Weights of a small GPT-style language model, trained from scratch on English Wikipedia.
Size: 15 layers, 6 heads of 32 (1 for keys and values), MLP 704 SwiGLU, vocabulary 2198, 11M parameters.
Architecture: RMSNorm before each block, rotary positions, no biases in attention or MLP, untied embeddings.
Training: a variant of Muon for these matrices, 182M tokens.
Each number is 128 + 32 x the weight over its row's rms, rounded and kept within 0 to 255. Layers, rows and columns count from 0. Numbers have three digits each. The size before them is the row's rms in percent of the matrix's.

# layer 7 MLP gate, 704x256, rms 0.0875, rows 15-51, columns 128-255
098:187158130103119145093119138128143100190146144104149136075140102147142077187063133099175152118143119155115161173149122098097119148118178051148122178113133122123097110107078176130092158139148106182158131057144121113187134083113180122190151117144131144100089200158150119065117177111118165119142099109167122132146121133095125146132092109123142093130155102125156074125012125176150174161149
102:103097093162157130121160088116193141157171133133154151092122100146156090152096081094133122131144129152131128112165074107156121110082153093095149097089161145147136070135077225112084120102142126124196090109111124108167167105127109139111097139162085098083148129145118111045162149100120169105123098152123105163102108129107079119128119250128176135085141129130100092138068119149125138134163
099:226121082080175140147113172137106077181079151100125127038113131114113127152127140128094124133122179172121154114119151137162097130133144073087155150151121122130093167127153125159123183166140131075152146157155132076115172181087184159140140155113121124113084105093173133116115137128165165128056124040104153115110107107112186128156162176155168154066152131138156124138067117128118099173160
092:160157134104107092167154073181112178094125145130106149135145211118068087160139167108196184092131129070146183150093092124094125088114152132185106099135084160123086128107138125097116153072108155124100114105078104139123134107147184095126127068124131110058120158168128133083096174121146121093140150147086145133163174179152172131121145115168107100095139108116197092086139149091168141103116
100:144161152111170126159102130182137096069081084106158120137118084124125181128191121153117140110155161139115141102131106065148138120112113110059106121152158175163102132134201111164153144086054109098110163094102111126104062153151166147142114108180130124200127146088148071125087188111148128125126035100128127173092142138193124121183134129093131159036163134104185092139156163123146106158111
104:150083041116068182154098169145147101091104123087156174135201166107114158156155185140120109042109152153157179133178140116103110123121123156072074134135188108153119152182154123162092114164195147131134104104140136102206102114126151159169152124110109125109132158135117154137097131155146074152107162102198145073104112121109141137150147130140112103130148136121079164206118157110119098138171
097:102150096127147130118095161188066129107187172105059159128131139105105153131135182111119129162169128149116113153165157158112134159095102110084142112065163186071172132123119151112184141074040120185131139074153123087111132117124101134123164121129122167126169115111072039102151126132150127180110088137175174156125116159150200109141145170146125163171082105144124086101153124110189093106103
107:127078164107118176107090077114099127158162142126086104203088147140145132143135055091120137121070196127195103088133131172121132139079143112121133147081103098077126112097144109128125120196083194137139102186100138076195081164144138114125115113150085125106143119109142130159088114162125181073171147110172136107164122134065145060081133097133118141043060144197126091113161082129109132133104
100:135128198121194122120114102120118126092121142055147097136075072103136164130149146153123114146160169132119132135132153152143096195093081121181125090160142079187104112176233095124154181119159180144094109116191159085139173050155132119128102115157082106118066134063181185120167116093093119121132114138065111167095182122084144128112094162110124128100158080153108151125136108112115127122134
079:142098132084073177068097144074151075162081138185094148090115159087124148120123143116108090083101192128176138127121124139167152129069099136144125146086137170161070122141130156159132092148101154114101161116153163115097170141126177191069150140124091072095171098121128123134122145117151177132156152119141141068124145085165150106125105110105130139117095139086109030103150174125180084152116
082:080144134160127156118146121079091191158128138138138144118076091121102062149098110098119135086112138085104154111122128128094133155130088176149166200174051147075122121126201167105150080133166118122118092067094113151161081089141122184124122131139094106075149126123047125093114155081093100172091171082147121136082121080106120107152163117128197154126100169056160077169088118105128127101144
100:102124144097070189144138146051124169083128151124070125078217119130102082138133131072139130177101128124088084136129176136146098146096123126167162144123145126156082137132119168195135142098100106094118136117115108135091159069156180142139132156149106135105107169180174145091162132144077138087107157094151079171107108127113151181124098126113106136078164104127119141105106110124189109132108
108:159117104100160149154170134122156153156125129141084169211111064158119065123202130143071135087129076064152133078121116114144164177129098096120082173116179106084147161106111131039061121148154128184084199128150130075173124131116212156129151142108131169098113142162141120137134152111159111139066100114116104117211128101118118164121124143130094238132097163086167133100117144138140139080115
097:101118173162180105179101119148146142140134107120113107149158132124124097097156133156181095131144122159163092100111115199179136141133146136106084132121099135157114108143122086146107180115162209165128124156129119146116175096179149088108204113129141136131131067189151134177088107136065093148114172180107132103131063089172061125156105148075110103109124115168143177157083043100116152159152
111:138183120191147123120129123101131082149130101097114116112136136159154145137106115122135121128124112089147159099071212095158132127062133058134100191110090161105086107161096115209095147073157095083124082165134089115134120145110109124103102117189122172143124126142197096142109154144162186115120154111086158100102156082146120080201106145145101156135110175064174146137112120152103126223086
115:090119186109160080094136101152128125136102161148124096146132086183124167134147140115177124135102137161145153165081115188171168147255088123108142102107120169115180112100138143127132178159146139133171147067122094125120198139157087133155136122119140085156152150122097067117168098177121117189177185152116150133089110085129136019136095125072089184123166150123134122158091174132092116154095
115:137112183132158187125125087129158121059091150120120160125161097105172124136089119195140156167083135134095140102145119084157129089085106110120150117101167169179072168136163112117084087124158136130152167109112103166114093143144091125186149064101152142130136115133126138130164109116065104098148138088159140160143162122204141135130125014125116151207219148124122127166129117103175158153067
113:105141192087162145116114123138135126170109071093125150141139113153142107130182114125091072076095098133105109110091125111173129086167063141159163148176072133143140102106220085090137136108140114197121088127132162126079138123177126174105133090175102160097162068153107132141139103141132159146152163114113152056056136106110140108101149065127159169164082133112119169143084146140119214112134
101:102183139151137149092103163149116119163137121145123132038126120156192182135106131046149143098080134136150151078147156142107106049122197106132141102111140176151103082125165099118069087131070106088139174090108110149103094105159131144119141191103154110136168136166137101165170103140121124142147165124113184147095121210143112142090150146173172175118190147121167115127073135120176088156132
115:134112121148095174114122164132124140039086119113113082148092132055158101124160121149145202208117101168143179122141104135142132133157128077144145133153121100127113143113183075105099145117124198156207139171172123121113157158081162157115125131104138079113117126126154153171140125081141106117110196089101132103104111122119056151112094065123122193094113124168155130097163139137127095055129
103:158026126126093112138085066096098159145150118167133155138116073181116098127112124147141125149157098096110123085076113074151101180116115125124188153111126188098013105145093149151073134124126161136150154153103093151146118162142162099143122110098102138184108131145104129132094082162101186118154087128059126196109137154138185134073149121146159157123178119166090145093133124136148104162127
093:102114108139120126107136104105186135132102123146144098116106134173138163126068140140107099116096195172171126117078116089139175098102146103121128146113150111141113155159148125068135088163070115134127111119204120173076119136171125166131077117122124116082131106108149075156164083139101170043111097104134164089154154158109101105103126127123200106183134199127067064189049080129179071094157
094:105122082176128128180130099100102142139093136135193108076122192110120103084107145127152117124130140166142149077094095114136129111160134157131151101081169135133142177081054125141106139094152211079145119095150195107136113115180123137086066084131142113066086139111140180137100154153131113116114159170120147086130111080167218094135125096112140130134126131109147147171151131054157146108107
094:120100124129089130146095117130106102104075099136100140124141154116080179064104144088167118184180149146095101108147092124125108126142072076145140127145135172117154136136128089059139168133127120108111125137132082173112186120082088108056135186102255147107116074156076154124154109106158102082111185116173144130099095132113103094098093087128181147066157094096143114101144122139148148092114
107:075078175086115098111130136146119102111161144097160171077092152119101136102125154140115144158132110131109119120172205159101113131142148127158154197141099123095141148145103149133174154097085097139181120116144126129180077101167128127108116122098112172162110101103172146099099132164114145157089122123107152105165137106085099109069121090144134187166165202157169133114165165179172094129117
091:177074122100099070161116131177154115109138153128115176127107171136071133068170100188165154171114120138113129113180133103136109116187192159105111078141181147133110100174119110148112119131159117116092083121181181103112101079094088212104091136064184107136176124125184125076023113139112130144090128061134115120168175078163120153126105127099108116122156159157079155113094114108136121184198
102:119123182145127164104148133141120117145112135141120114138129152158118126124138147101155083124191099133138118145153147149124125119099169120098182094109188171162124094072132116167115166156081107065075152091137154168169097155157107130125129099125144156153165181150153175141131181112164154175120128124158197131077096198155113076141141154091170147123178075135127173137187102172122086138146
078:170083162149094152159054128152091150159111124125107145122107048129134093115155155165167189141104091123160158184129132094174126099093096112088206123165141138120138144152119107120114113121092064113140074166152112094145102137116133107114113091108125120122121130129042118099117170095132130119096097102102122150137156048086158169145179143148116072134148101167166144199172130075072138136184
098:096064127154119121121158164131083171122167134133156112086084141141157172125068168107160076129035123141165126161175127156167094082127137099127118120122152194139141128096111154125141085127099122154169089148098171161138145189130191107137068139104147099155087147163158141106121107129153114149092131114121114087151090116224195141163138122061135135158097061126188133089107202136167028144120
092:178107108132132131081089078115112109126102146165087117176069123125106100130095085078162109113132089096074129117129111066143118198183168116131107106100147177136164143167182131159067091108153071181105169114089179108118144159166154138090152063075161156135101100071128121169089184086126126102187141149064148142094101167150142098184118149165127156214145115126154193117168088173112093125232
096:188136099102085093166178136126117128123173199112133164116131138109117076091131092091141082121154151113155158123143139152111124112138130154170131112200139146087112128132148123139156101109133130106153147192104091116108097101123102137086161166126110099099140108132129135086129108140108136068166104155184148073111146134144127100159059118139176126107126125157175070121133115181124144128155
079:102131111185155116102164136151134077138098145149117134077085160161102165104099150079147087120114121193115134136161092141138121098125180108128181145092115100129137157152127115131093103186106119081159125112156178127129165157102136126116179139123124151005154040108119200134075165145140165146120067103127113151112164113175122133185147108164156153108125170162160147110110096141104167125133
107:130158142151147146043170124093124145140173139081133074123126133162073111175187139101120109129104100172153138091148157072114106107113110126087113083111178112173116163149090079090079118139127090089123137139090131137089085104170095151104071113106145249096161116121113117169099183089125108110144150198086112136065193126095172131140141153084129174171148114156195102116122167190214138139103
096:155156140097173140214133120108154076179126159115133121137175146111110145090152117189055151099151082123127086109137126096087115224146205130167084110150166147052134147085173110112111106128161069102172134108103114132164084117227147118146125138106126131143086142127152094156190159094125174134131157135121153143117135163118096143174094123140073085032111129114098083069121120109095118100157
103:135138133097130083126178136158114040157142164150087146118079143141118110102107124155083102108131130087107160123122127111059113143127089158161108144156109070118095134124132153171060090128123148133125106142149166145113142142132144133072140136059112148188192072099082160132125107136155087160102093136163114096144135135092181120131166147073126140153210135107166056126138105105112182176189
100:170068167089112164112090117124115141161141138146148164200133165135097100101170123144093180107116148138133130126117105126148112120171105156120132159138121171063110150176078117193125067151163094100132194120126111050147144122152099111102178120120081138096190116100141185164101095105168153171176169109136093107172128152139137156113193098106109192173104140105096137097138127110072107136112
087:210112129102087123149156136112130150112173103137154049152149163085138092108142091141128155128129148144103110114171127115133105123157126096102125126189043162128122034136166117082086121080151135155150164141132105096223101161112112107156064140164101143152201120097146143128140148129188152107119132168110103150119182166144170098108126125148110117107110112090087108102164169123109109120149
# layer 7 MLP up, 704x256, rms 0.0864, rows 15-50, columns 128-255
100:128130156149115142136155111135100189097094150053195157117106134102110187077136209153137098117143162087140127117093139152161151143117085136080104072114172118157097110133083138126102153107064118105087184123116171176149142092141111124137110134102086122152127130115119109196138134113112121122128111140147123083174139100132130124114126146084111132121128155140083151181147154113183184124151
102:095133045120093109127071098144161076108178109145165129099143076115065126147111145133130075083096109128139145143127086126147129144144183154127137136130154139150147154118151145164108138193162083130122129128058115131103086166154146137135113118099113170062114156095086150119107160114104084181183129146169144119149145131201173111162190074182118143126135161193092118088128095132130106101152
100:127136110191118118146085125136188165101102136124104191114109131217132094139126132154105110108101158079075101137134146195157177116087148124150141128113154161115172101092106159120195140132124112132143139129106138104152100130056141203138087021119162115144171122088149125103143155092119118190188117190094143119160168125154103157056082149134131081139163182127111180088133149140127131103096
093:126131077154110119118164131182099127103157116128104139073178189146153097159112166162150138130063133113083133156112124097079104141155132139151107164114148204130153141148139132069078204144129140139143154119143115120152104144113124178194109092182141155113140146154142146073079122175081102136175113162156143171116116149136162116104104158115119096157178130156190139160085125098170178193035
103:144093122104055135118095104132106121131138208079048174133133208158136147133113150197160185137079125103151114131095114142129152113106076106121132039104126151148130132151104066182143093074140143125153143126126121137164157171123210131124114125104152129135124093132140120189200128132097097144128092163102137033116156076165092132144146098160090178210120094147118178160132126145111139113078
104:133098098153149110160170107122111133172135097144081132144131092097147149040110082089111071206099152093103118191180132123073093165159071107146134086135152130135155166135065127159143105137147109153157131190103166134146133179141118094222157144119019169130150156134165126116105142127132134119096090214128155121147193152173131119155139029095115114133104110107120095119120149135112122127047
101:076147107072076154121149171157134171152093109108113125143120126150130118113137049110073128123126132142103123122079101066162094108105093141168126132059122126178178106154127116129077105169127111121142137134126090134075133167126188067128131094082145122049159137133126071116094113194119129123107155168135137182063089116154139181149086178095157146110166141112056124126105102132116121080160
104:144121099099121154147146143084165095145049139072102141125121129104134181075122114052130152185160153174097171103141150170086102087175174102154092117153134142151118166171171097161158118189066178118092111153091127149138113152128118135113179108145108112171106150155110143169142123139174119097183085105155077091122203095174111108153088160191155139143146150142117083130157129137186138116067
100:203118168124173130095127115094122122126112127054181146172118111136135086078137150121202113126137100109201142150159131155177128091142167072080117149172078171099167147131131122094185091117130135103058097143105162103151160153113194151113180097166115078126110160121151149136097187143134115131179168133145116101075122134106072155147127164138091054111147120125117174136180131098134176172153
078:158097117113110155132090146136069074133128136180110169153108128155100146106165094130075127115100118107134135144103135175108148126098135120159127116107170146163122156127126100168130128072114149144132113099173129124099157135121163129075150093135117082074165122091109166128143107132145179121206109111168169121093167112130128094116076092166142133103079051115155038143091099159169049162076
081:134092120117168130129136138127192128139153100206135167130148116129152114087137219135165099147222098116138077153078139103101101108076156183075125079082206155171115135110089145152098110111173110129113162081150134110065199185086126149117114124061136136167126118165171114165117080095083135118150120111122135098153150177121177118096129151129106086097149158150125091121159147179117138107068
100:120132176067134120113071151090113170123111157103107186128131130127174112124135104151116163144129056091069150139098141119119114097128136116134125109097093184224121161082105114142162078102129119129102138139134126112146198127108132175156154171182148117117127137101092125103162130177147066130174125183193127149124092149183155138090079102181136145094144140099157114212127143103123128081196
102:090167190176181102073091088080133186127108167159127178114112171163100146097180121130136156164110176089058113128142163162119143132156114137141150116139145132119150119137105100148111108153148092138041116137119106135163120085143159178142168108100152170114177121107059101091146146136192175135145157092189138098136057087146167088106108164159147097112131127118095148161087116147082133146096
094:149102112126125143161131111128133203157232169137107090087120186166124121170034168111125139164111161105140161142115151129124147162150088086122083134125137107156075090130137096174140167145118161093124085153077141070129091131078148147170120104157151117091132115164108125127095151140100160154062156123109131154126123134128151121089166176082123142102143127166178108097146119249165182169105
103:134144139108153108129102132153093080180127128144119100099153122123063086173123114089215076144137106131135163101158177152089143156161173142125059125134087168105167112133170137142086170126138171139130118168143145170085098086133130077094158113129142157190125085160182138103126139126091125053141123150128153064138155211158113135149108096111097145148169134134180165105155057142093154107142
109:160090116121125090182168159118148153144144189135112187072105150094140140107164107151103156130170119158086096119069153148108133128098133162167079129124162122143139153150085060134132044126137120135124119182118134123092160120129133066138086138099139145127189104128175119104175096098131145165153105129132124077091072138103049107181142113177159079153108094114175096134138102117155117107143
112:139123115124091094099179106136156141140098170119112161106164145171081165173103152143117118098141072203124162184085098115098083190146144108101178104086168069140134139117117140139143090126120123106093182123094110072111122100111080061116074127147203116138140112142142087116118121151134133097077130069136162109113148152141125088107181132135083140152145151165144077095083217137154197149117
111:123125110164065127144183184142087131147151118117106100075086123135120125107166154096082113146135211138178109114068093131192126072151132083116111111143117107101068142077136092119120126044098149127120139147141141115123137102124129112106161098151136175114087128174147166109184177110108120146129134197135149180138141148169160140097150156121033048139101152119158147123154093130124123056080
103:121167114190126147169190122112208145162138129181150111095162149108157184151085093082137169113051188119127134081111127104094166151191139124158121058116143122129144049142108100138129092114139142090185163082135097169111135114133172074106111152082129136113188133116134094169123106165140136120180146121153152149110122184086075149128164108125143119094134156134201120124086151131088092203152
106:099161175104155124120155098160161140125159101138125081113079142096160187125116097126120108120143088187136119150147161124144079162103078110106118110115125106114171102141178128141104161130125183141131133154157146118120125168147105097076128063173098099162134156118069131142144129096050085114170163109095177138134100058105103082145162112087132141105092135141075137093095141117109133165071
105:098156097123186159146148192079120145145142171163192098107126073099116178102137139084108128087193157107116160116079136164095144087142107070139096071157176126085162152075161132095085167187183115111124145155146155078110085101086150177153147142146140104058092089097079122156177164095155060156100151115104135108100083102116111159148161159118152091107101075071064117167157144153137069158084
095:146173102202118100101128141133113099166102077149173170096102132129142152142136092169049141118117186094090159152104135105092105101085092163125121120132067150163157170102102068119156124133143095165156137085082134098070080123111139120205088178093140145087171124078123184101165100102159095085206120178185134152144119141163147080156119118142175132119161131167179104126134105122124146181095
095:119157116073105118098047194160167143113078054160059104137147120116185141083095068156064166152108123146087053163163108098156098150123102155043086175156076146133147151109149107107122135167127099103128111089180132134124123078099158158175056122129084154168149087128164065080142126165138173087119066114116142088071129190132111152114124059115135163063121134172101117102119146141068111115083
095:122087112101132075093128203119153147113132133142168160095106162096139111123130136165097142091122066146160114040125128127082082143161122133142126168095136137152152062139126145089106074148140051122109129145079140137186102135083118131195148160129119169120112146160126129125110150111097122090107068178202112120143115102075126112144085137171183183131127169137129117120191115076131150112127
102:110139142125097090125138154099115068132211100163118106131151194096143113175143151123110087134145129171101135154167145161139151135136136149124126133155134157127125072164151170129154120198145106095129109114155126064138158113121160138105119088160124142074113095107184156156128153117076069140119100148181096117117111133200125124190099140175036102144119146130084151218112149170121123137158
090:118165133131156103158097144160122148126150132160080090126117129132062101088153111123132127179147088079093147091076136149131089107146172116119138101152114134126182168175137067079069116100080172139197087132146108125120127055112141238081141118149142146130155078170112131078119181111136144170088130187074116178156115124101191114155118097068071100124080100130101177096070115076132102119146
101:101107139105148162126115110098079158130178137150115119128139123105089119091126110144115143087109155128167083143154078171194155151133152154151128148112150120118150145125101166125152098090103157082131116127086096099113066131149209147068097131100122107070119096131139056108106140162163129149109109080171091097049117112182095097089149104111161135071163074129142156124109099175144138113121
084:104094121123156090138119144177120104112147130130134161110127115111099128122095124100142125116148086182172162120158157170156151092031138112151116123166073124139104165168097126116105097153133152091153115106202141146105116118114178164170090129090097120137094200152128097109156100181169153138121124146140136066167075134144149101164107140102177108191120171197129078174130148130091092082164
093:085108118135123169102125119178095137179166138126116105132061126102151149088104162126069110132095150196132158195108095129141096088191177113129105143186175179115089138056079166135103084114160170087138177136106140129109133095110158160128161132133084053104112112144118096124100090161059100129142115176158133089136083120170137119176141125089168114107117113157158166112126128142190117137134
088:076156061152119113144131113174113131115149111134093080219092143180117128053082174094171092098125144073131120170093112056172113142136150195088118077118113105135122087151131164128114173162146102193115098114095077089174137110151123128091092104148175101121112123122170113127112131141084088190157115137093061129154113123110145127113040155145096108140091102205138136099118118142133185076116
094:126117054115109128112084152153105079086140151119142114154154090222103103112101126085199066155130145105157087095114111131100133137118161160114094137179083123179104160082144106189051071185110087125094134101123124142112119137128127097118146130178122108099141126137123175168151081144155093116106129104162178090146065149141131113160167116089145100092151078114108095074164155135124098127105
078:133084190121139118125139150115154120176124169159163104129076186133163127108068124115134158149133152116114165155085081136210120133097155143141186124068057107123134148127127105140154095156147095110129146138162110098158097186192109104131148106060097124118113064124107125153091205145098114185115180129148047082078097090200117135153173148094175129112164189098101115122109121117122076109144
108:132139110125103108114102146140123092142122105079119098082116103123129107170116096144120163156101143124138119137108123168160108138128215143123144099078106117093121089111099141136134106074170171106154084112139189137118156004156122134145117107092151122126113067106105119074175116131173139117178097149144169118153115137086128116117116115118140050140186129063191191056173159145159125180125
100:194184196097076138168115128096170095073134078154155140211109101122100162168169139153134134102072136184140147089103122153126092165146164049130129142128202064082094149122101199176100032117117075180118101124102139124149105149108083098068127147091101164087094132159121105106137106164125116117130079089121121123099069141122066156145073142126188116153115180121124113102098159158138127129137
102:137114102063171118106112097124161097120112176108120092135105139109141085091108183121092119046082153131142143128086102115162014201122123133140130095177122121110124124096110121142122078154132165157165143139130129170185136172144103182117108060151076101138166160121110171126149096156096134123129178116069130116149157191153177093126152124073148130122160145126083089094154132072143164138203
106:132127179140110076119126054171127141131146087190101122133159160101139129073141132146147140092095077111128136182133098093148159089146098132138182172109133156088140104148156146099154114159172045080120157172128143141083113122143142136130123116130105086101225085142141124124147130119106177205120126104118131181105137154123159111104065208163116160163102098152143091121141147161117129093140
# layer 7 MLP down (transposed), 704x256, rms 0.249, rows 15-50, columns 128-255
099:122089103097077149168150134132184153180140128155148183173087139146150132157092150102178127141115113130102100114154073087131112142093127221122173071086156158158128143119146146126104078155147095114060101063102085120085126218122123051141171148077151130085125114167158191130164105093120097129108125100154118118056143111094071040104103122144129174099178138151119120110082095129113148100125
103:154137166129072101166099130152188112144140111125128136075180179145138122145132131154184144124145102091108104170108122115150152139114107167175030094159142057143141125070139193118131162148117179127093179219140126127140088153111195053147097120165175144131100174117053101146133127201140114102135067164099144163103188113123113161130153091099064167142141177121140110123158111122144114128168
102:102126154100146152137191119058032124158098107135124153189123096137135099125146133116157158088120165165150120162140088121074150133120158054090131123161145104127140101087125143152132161094099125092153076119110098104142177183133139078136155127155107078120191106096148162153118129128127118137145124105132156099184127138147108122119134164103140178079175064150121145155114094165186172102091
094:133122066150129125137136135128126177164171122144168168143048125133132138092098097154133086141152118112180127114162119161101084156141155108113093204116133129087121130134105174161159107114155105159117144061128100052171113169117136114088185103124122186111108149109105171126138146127085194127083094101133192105101158184088114138117113182107171123141078156154135124118152120159158151169100
104:128163143092138159161111150096139077135099057142148106147072144198111048123140115135105034153064135101089120191100127094165105144079180154116133097123115107059106074079126089131095114150073156132157193141132143111157164076096147133051123144083088080136160076195076117110118136137150140096130187110147125107122155101117159134101066094127129109106169127108077140140140117104126178099145
104:144183106123090101185082156092150121137133120084106167145121091122135162176153137152059083170143146072199129144134069091143195191116139120119080136116162093120129115134160154162088147157199173076094008074113112141177150158170117135146191135102144127079139139099081182118094119133150127095160119105147129125148085163170149115092146115112117077150100179135140083135153163089144157174137
098:155125093127124179094082155116132186078139069157220153061168135165070131155120121100093168125142136128150172090057099168177149124143170173141118057180141092111120209112213107096091103157107131157103115095126127149113145106103211141123092162135109151090037080140104125135103104116114139078161092079151084133117160164149108075146151096125156075078152152117118124136120125138103156133107
103:101125152136082079120103097117115153108128123121118113117097186150125147103127119143021084144141190160095160192130122161128158155087166149109050147155140147159087156134116120160181122113126111206099140073115167095092114094110169144097075135150101172190097205116178135109115100108159120155108096118150085138061126118157119124152182131071095081146122107102074133125118128137150141100112
101:106140150196084120114202102112093120135134081161144120148113140129134129163111089175143139182109105076117102145145147176104114125084131112170120114084142133143131125141110098097118111163143122068081150139103172142150110157134106094116173147163186110093100106130141148162140061206165179123087130166111105132103119140100143135181105113170126150111156160112152147084075157135120105150179
082:092094111158110169173113106136168113121161062116106105175119143089130099106102091154107156165111160111090186224151067112137162155107106087083122110127152141053079107180144143153171037179187104086120082159084093108125124122080164061166181148090095104104142067146111129119096156087086129139154124115125067143128141108116107153123088124127167122119076140152151132163173081090103124135150
081:062130187077128141117056179119109147088094116140141136099107064147188144125108133132037082178129166141161193127131094159120174115165135104136127130159118140151152127109111112147134108107122133121171134104153158098120107114128108072136157119159132112127082181116150149119128165073091179088100129067164144118113125106149113095201152137088115165119080148074088119111080144088146112140075
098:139117128115172113112137137086180135180110118138112126133098065077179122128166120109113117124130087127108102164113112120108048134097112208117145166115108108110086170149138045117135113126114161093142150195100190103156114159149110049151137130155172062145156134181042134127183139160124113136103110119093146113113097085137104144145169104153143162112153177133092086151143092065119154150154
104:107150145149104117129154111092103093101120116072108138084140098117105175124104130138157143143125088174076130131106152157148162154087113093038123175152100134170161173121114145108159146087157124105200069079109160104077113106100102141138087065169168146102109125123099189092140086164132098123206120136117119106187166145096145129187167127109159154156106139154097149116148077168115084128059
093:087094139138165057074124077166078094158130195119147118117127056163142115156098111165141118121111115126102193146090175126134129140154090096066187143208151125123186151144051185133142110125131145146142151184045120105116167110117141125141123121107066154113104091085127143133143105104131125177138155112143133044115127112173114155130139126106111158150134149138144153145134146099107163177130
106:120107101122132132104142061159121166125133119152070163135130100126118096109110080135113166066078151173126139172115163154085122105137132124095139123121117138116113137115167162104135157111223125124117135178140171175157127233104195139188103083142110087128149078127195184095076113113141143046097122148079157140123133077186153124080142165140113164137145142168179152153144132214128102136095
104:088144174132163131174106107119138113117137117144063093095114127123152114141108125179090092057096151093132165078118166113063120084165128164133073133135167141166116167131116123091088091164168166176153178173152065098100114119144160110167118110041120128059150117194107188150142141087115124097126142151118190129121096095101140147105138158108153188122099139090143169147098096136102159140078
107:089091149050147146134145158165117108111137148152081094104095120082111078122086124185099106136138117141148077139179164127180135119130185111071089134125077142168097144153179171119135156138128113105133116117094059116108079179135120132138117073128114143088120139154104172128086145092162079116083090155160127116127136092148127150017133096114112106164118118073102161087144078177116174053145
111:142160207139093110146122100085142134115120134118110105191138206148067196131179136210142126127162094133116142123172100171146147151081150180098103131134154127123144088116107180072118068134156168083212125126150143125141115113117115149105118116128109165142094159133138110086146088151116088114081154157094146180125068073091186108124210122147128191081135115122125144102123111119155094153079
103:121188183202131180130150092129083162138119136107111124101174119164169107121164178126070148123127072173101085143158106076158113125151128106097106159093096174074109049096171167129115106156206109217104119139092057128181120188104123100164097112141148089125155137134185074127181127086096150093119139139195163143189121084133167121170113115144104179125175097166048141110132111115176132192111
108:104096109086118144122154174164107094147156134133088145118126151059164120114127131136117164152087093151171101097121126098215074095114102091110140149114183138105124172166145131109137138198174096123087119143135115106123163154138184105092140148139148088097144104139079143127126051140129134133097097142102158199083166095068133166104149087142134052105127139188137114126231122145151177168095
101:157128111110186149170128154126111134177116135148139102164190124139117206168147121138165127088141093137044123095121101134089159120177048102129127132118093078146144074156134103132104117113151147124149117111152119130127109090150156162140114101148183201168071125125114139096140114104155142096137123098134135206115072080133134134083150139182141135116107125154073137141122098100157086107110
096:083121150149106139105076100108052114143112111109174149112120095160117177168143152176143099138106054116191153140119124175150149112106164182111163127079047184149098096137153129140164098177084101067090146134147133151105129125146061109156144112117134119051058111167157105161125145156102125085095107093155117138150122104108099137056070160142179111161104167086129151128046094136134159136096
094:152152087149073158106209122127053099117112136070142116146121110130126107137099106161173068115144111112155098147091125070152085159123174159121147138202194170120116131071206103203074145117138123127087120154168115094140090198146129151094229064103173166169141126158101137087169177087160146116138149081143150105098136131147096122110135131120144132141097068139111068161159082168114074143161
092:113146124127121154105159060147098095141155134117064151072166147135095092101139148084136192153063121148041120172139140065153096099178104147149121141175096148095107128122159141113137118128171155058116120126113080158068149145104117123093160136140110162194143114165096095092074121116074115168058160158117132115209115136071151141131115072090127088137128116114141156141158164145102121095204
107:127132142189133106141156126135123096152078134117135118108155130110135090120130130098136064112110114173192086184065142125091175144140110130115192098104103154109203081134114120127014119114103175084135150130135130119128154051114140146173086152149113167141170171164097104145103064128100162071129150154083106133096109119232097075100120075138108127174130106158122182113116170160098155120102
092:136133137137102119175155128155177144138131136098161163093156084107126137121111126155105098098162160149152135118099166095149105132113118125103136105086144143122111199074122125115186106094116082122103202046066181108125160120087157203134122118174135135071114102164139098139153133121171170026116141168119072090139070124127148097100168163086174150162078085105155196110098120065134081122081
103:110148119101122119188101124121128101095142091126174107078103117103172045126136160130086137127124195106137165158111108173166117137144132107160087174129130130161154106119147147059084122149140127124166018112137138138139138133150084110134207140091178149131061125069113115081102121127110110139162134090113137105126108115146087106082125095105166116114128189170071113114134124125176111106100
079:160182131106090115138132155113178123121125094098091177116124167099192151146143181138149130125109123136080105118134143095117176118207124149152083132151151117097192163109068123132184097125174091136152074151092125119135115116131132106173160102107077161139172084122109110161102115137103161140203166152090062114147126089086114110086178128137088181124092124154174146131100115162197134154137
097:114180106172155097128161145139162112156170154091089150128112137123121136101128111135145150140086140150043064113154188153155099180133094128187146104092106126098145141164115102147101124149108133154112182165072130110149122151142111106068118150160169159156130108130100127166111195097154108105090117081115171193114164143098099089119087141170182160124119072099132164151119153132154079064125
091:173085087096148112110119089104145173128124088113162147187129106165127092140068090120135133103139130060154164180161135093157082040130143112142070105112158066060144133155164206120098165111217140120104145125116153171146132159185083081175109112079124080133069192120096150123141099104127134129129091167116106162092127073135100131106076141130137153152113126103159135172129124156147123106065
096:125169074058061134084165117125118102166108160095161114125148108115113055146118115118149117148186188180105119137076176155170099119142096132104080189172132119114116117067093117122160141103171190126098163119149104151125127148123161153044115129179087107136152140114099184151130146128108161118152137086105117131137141157191106154172154141139121173088124135088137126127114140124168065145141
083:167129179119073179113095123186124137085100125122154102128108160119142163143168144159130180111125094147105179152133111108122155196126086111166173098169084157111131109109149129143128120127159106141080067170140118153153170115095089162137094125112122173153144190115138101124123113090143069117120193135145151107117154125126117076163141175160122142125105107112059109139163120131128174165084
106:124133134127162177050129082121131136089123123141089142117163131136124154071132101166075104150156088091091077187173102111086150103164066112126090125104117118107123220183158124092107100135106121144176097115124163144162102122118127108171101154062124129091097097130153112166224154127128096121127089140070144185101129068142103140196084137139074140101132139190158119111082050117170156133134
097:102160107104149129133102101081105121082145173133077136096055065128142171149098142113145126146143109154072186183125097180152151110083147182136089153203176100108205115120137114117160118098128072080108123135098135195099122115119108094115119071218112098133102177169100119144097122200130130140136146161177152151110115173169149168138157147135156126125164117119109121196156090104120149053108
105:159113128116146147163119124113154187121088089181130121100124100111073133161139086142043153075166122120191150115133073131128064135124228107081164084186143105148075119129174096146164110210147090106172167150111137209170156124045165109108092106119088098107128199116130121133141126107098102159155147081102123138113205128134154130145088153107128101028092154100122096188126121113143124161140
100:148092153179080120158107120168109147151121157086183103126084130141156069118100153105178099168134102158175099148112112132128147133123149136192087146099182124109139130138130148057089171122170107129130045103145120075181184149169156142112146102082154098153047150105089134150155093110095169143155113152133146108130167103183196113069131144143082180158145146108081102106163123158112157107113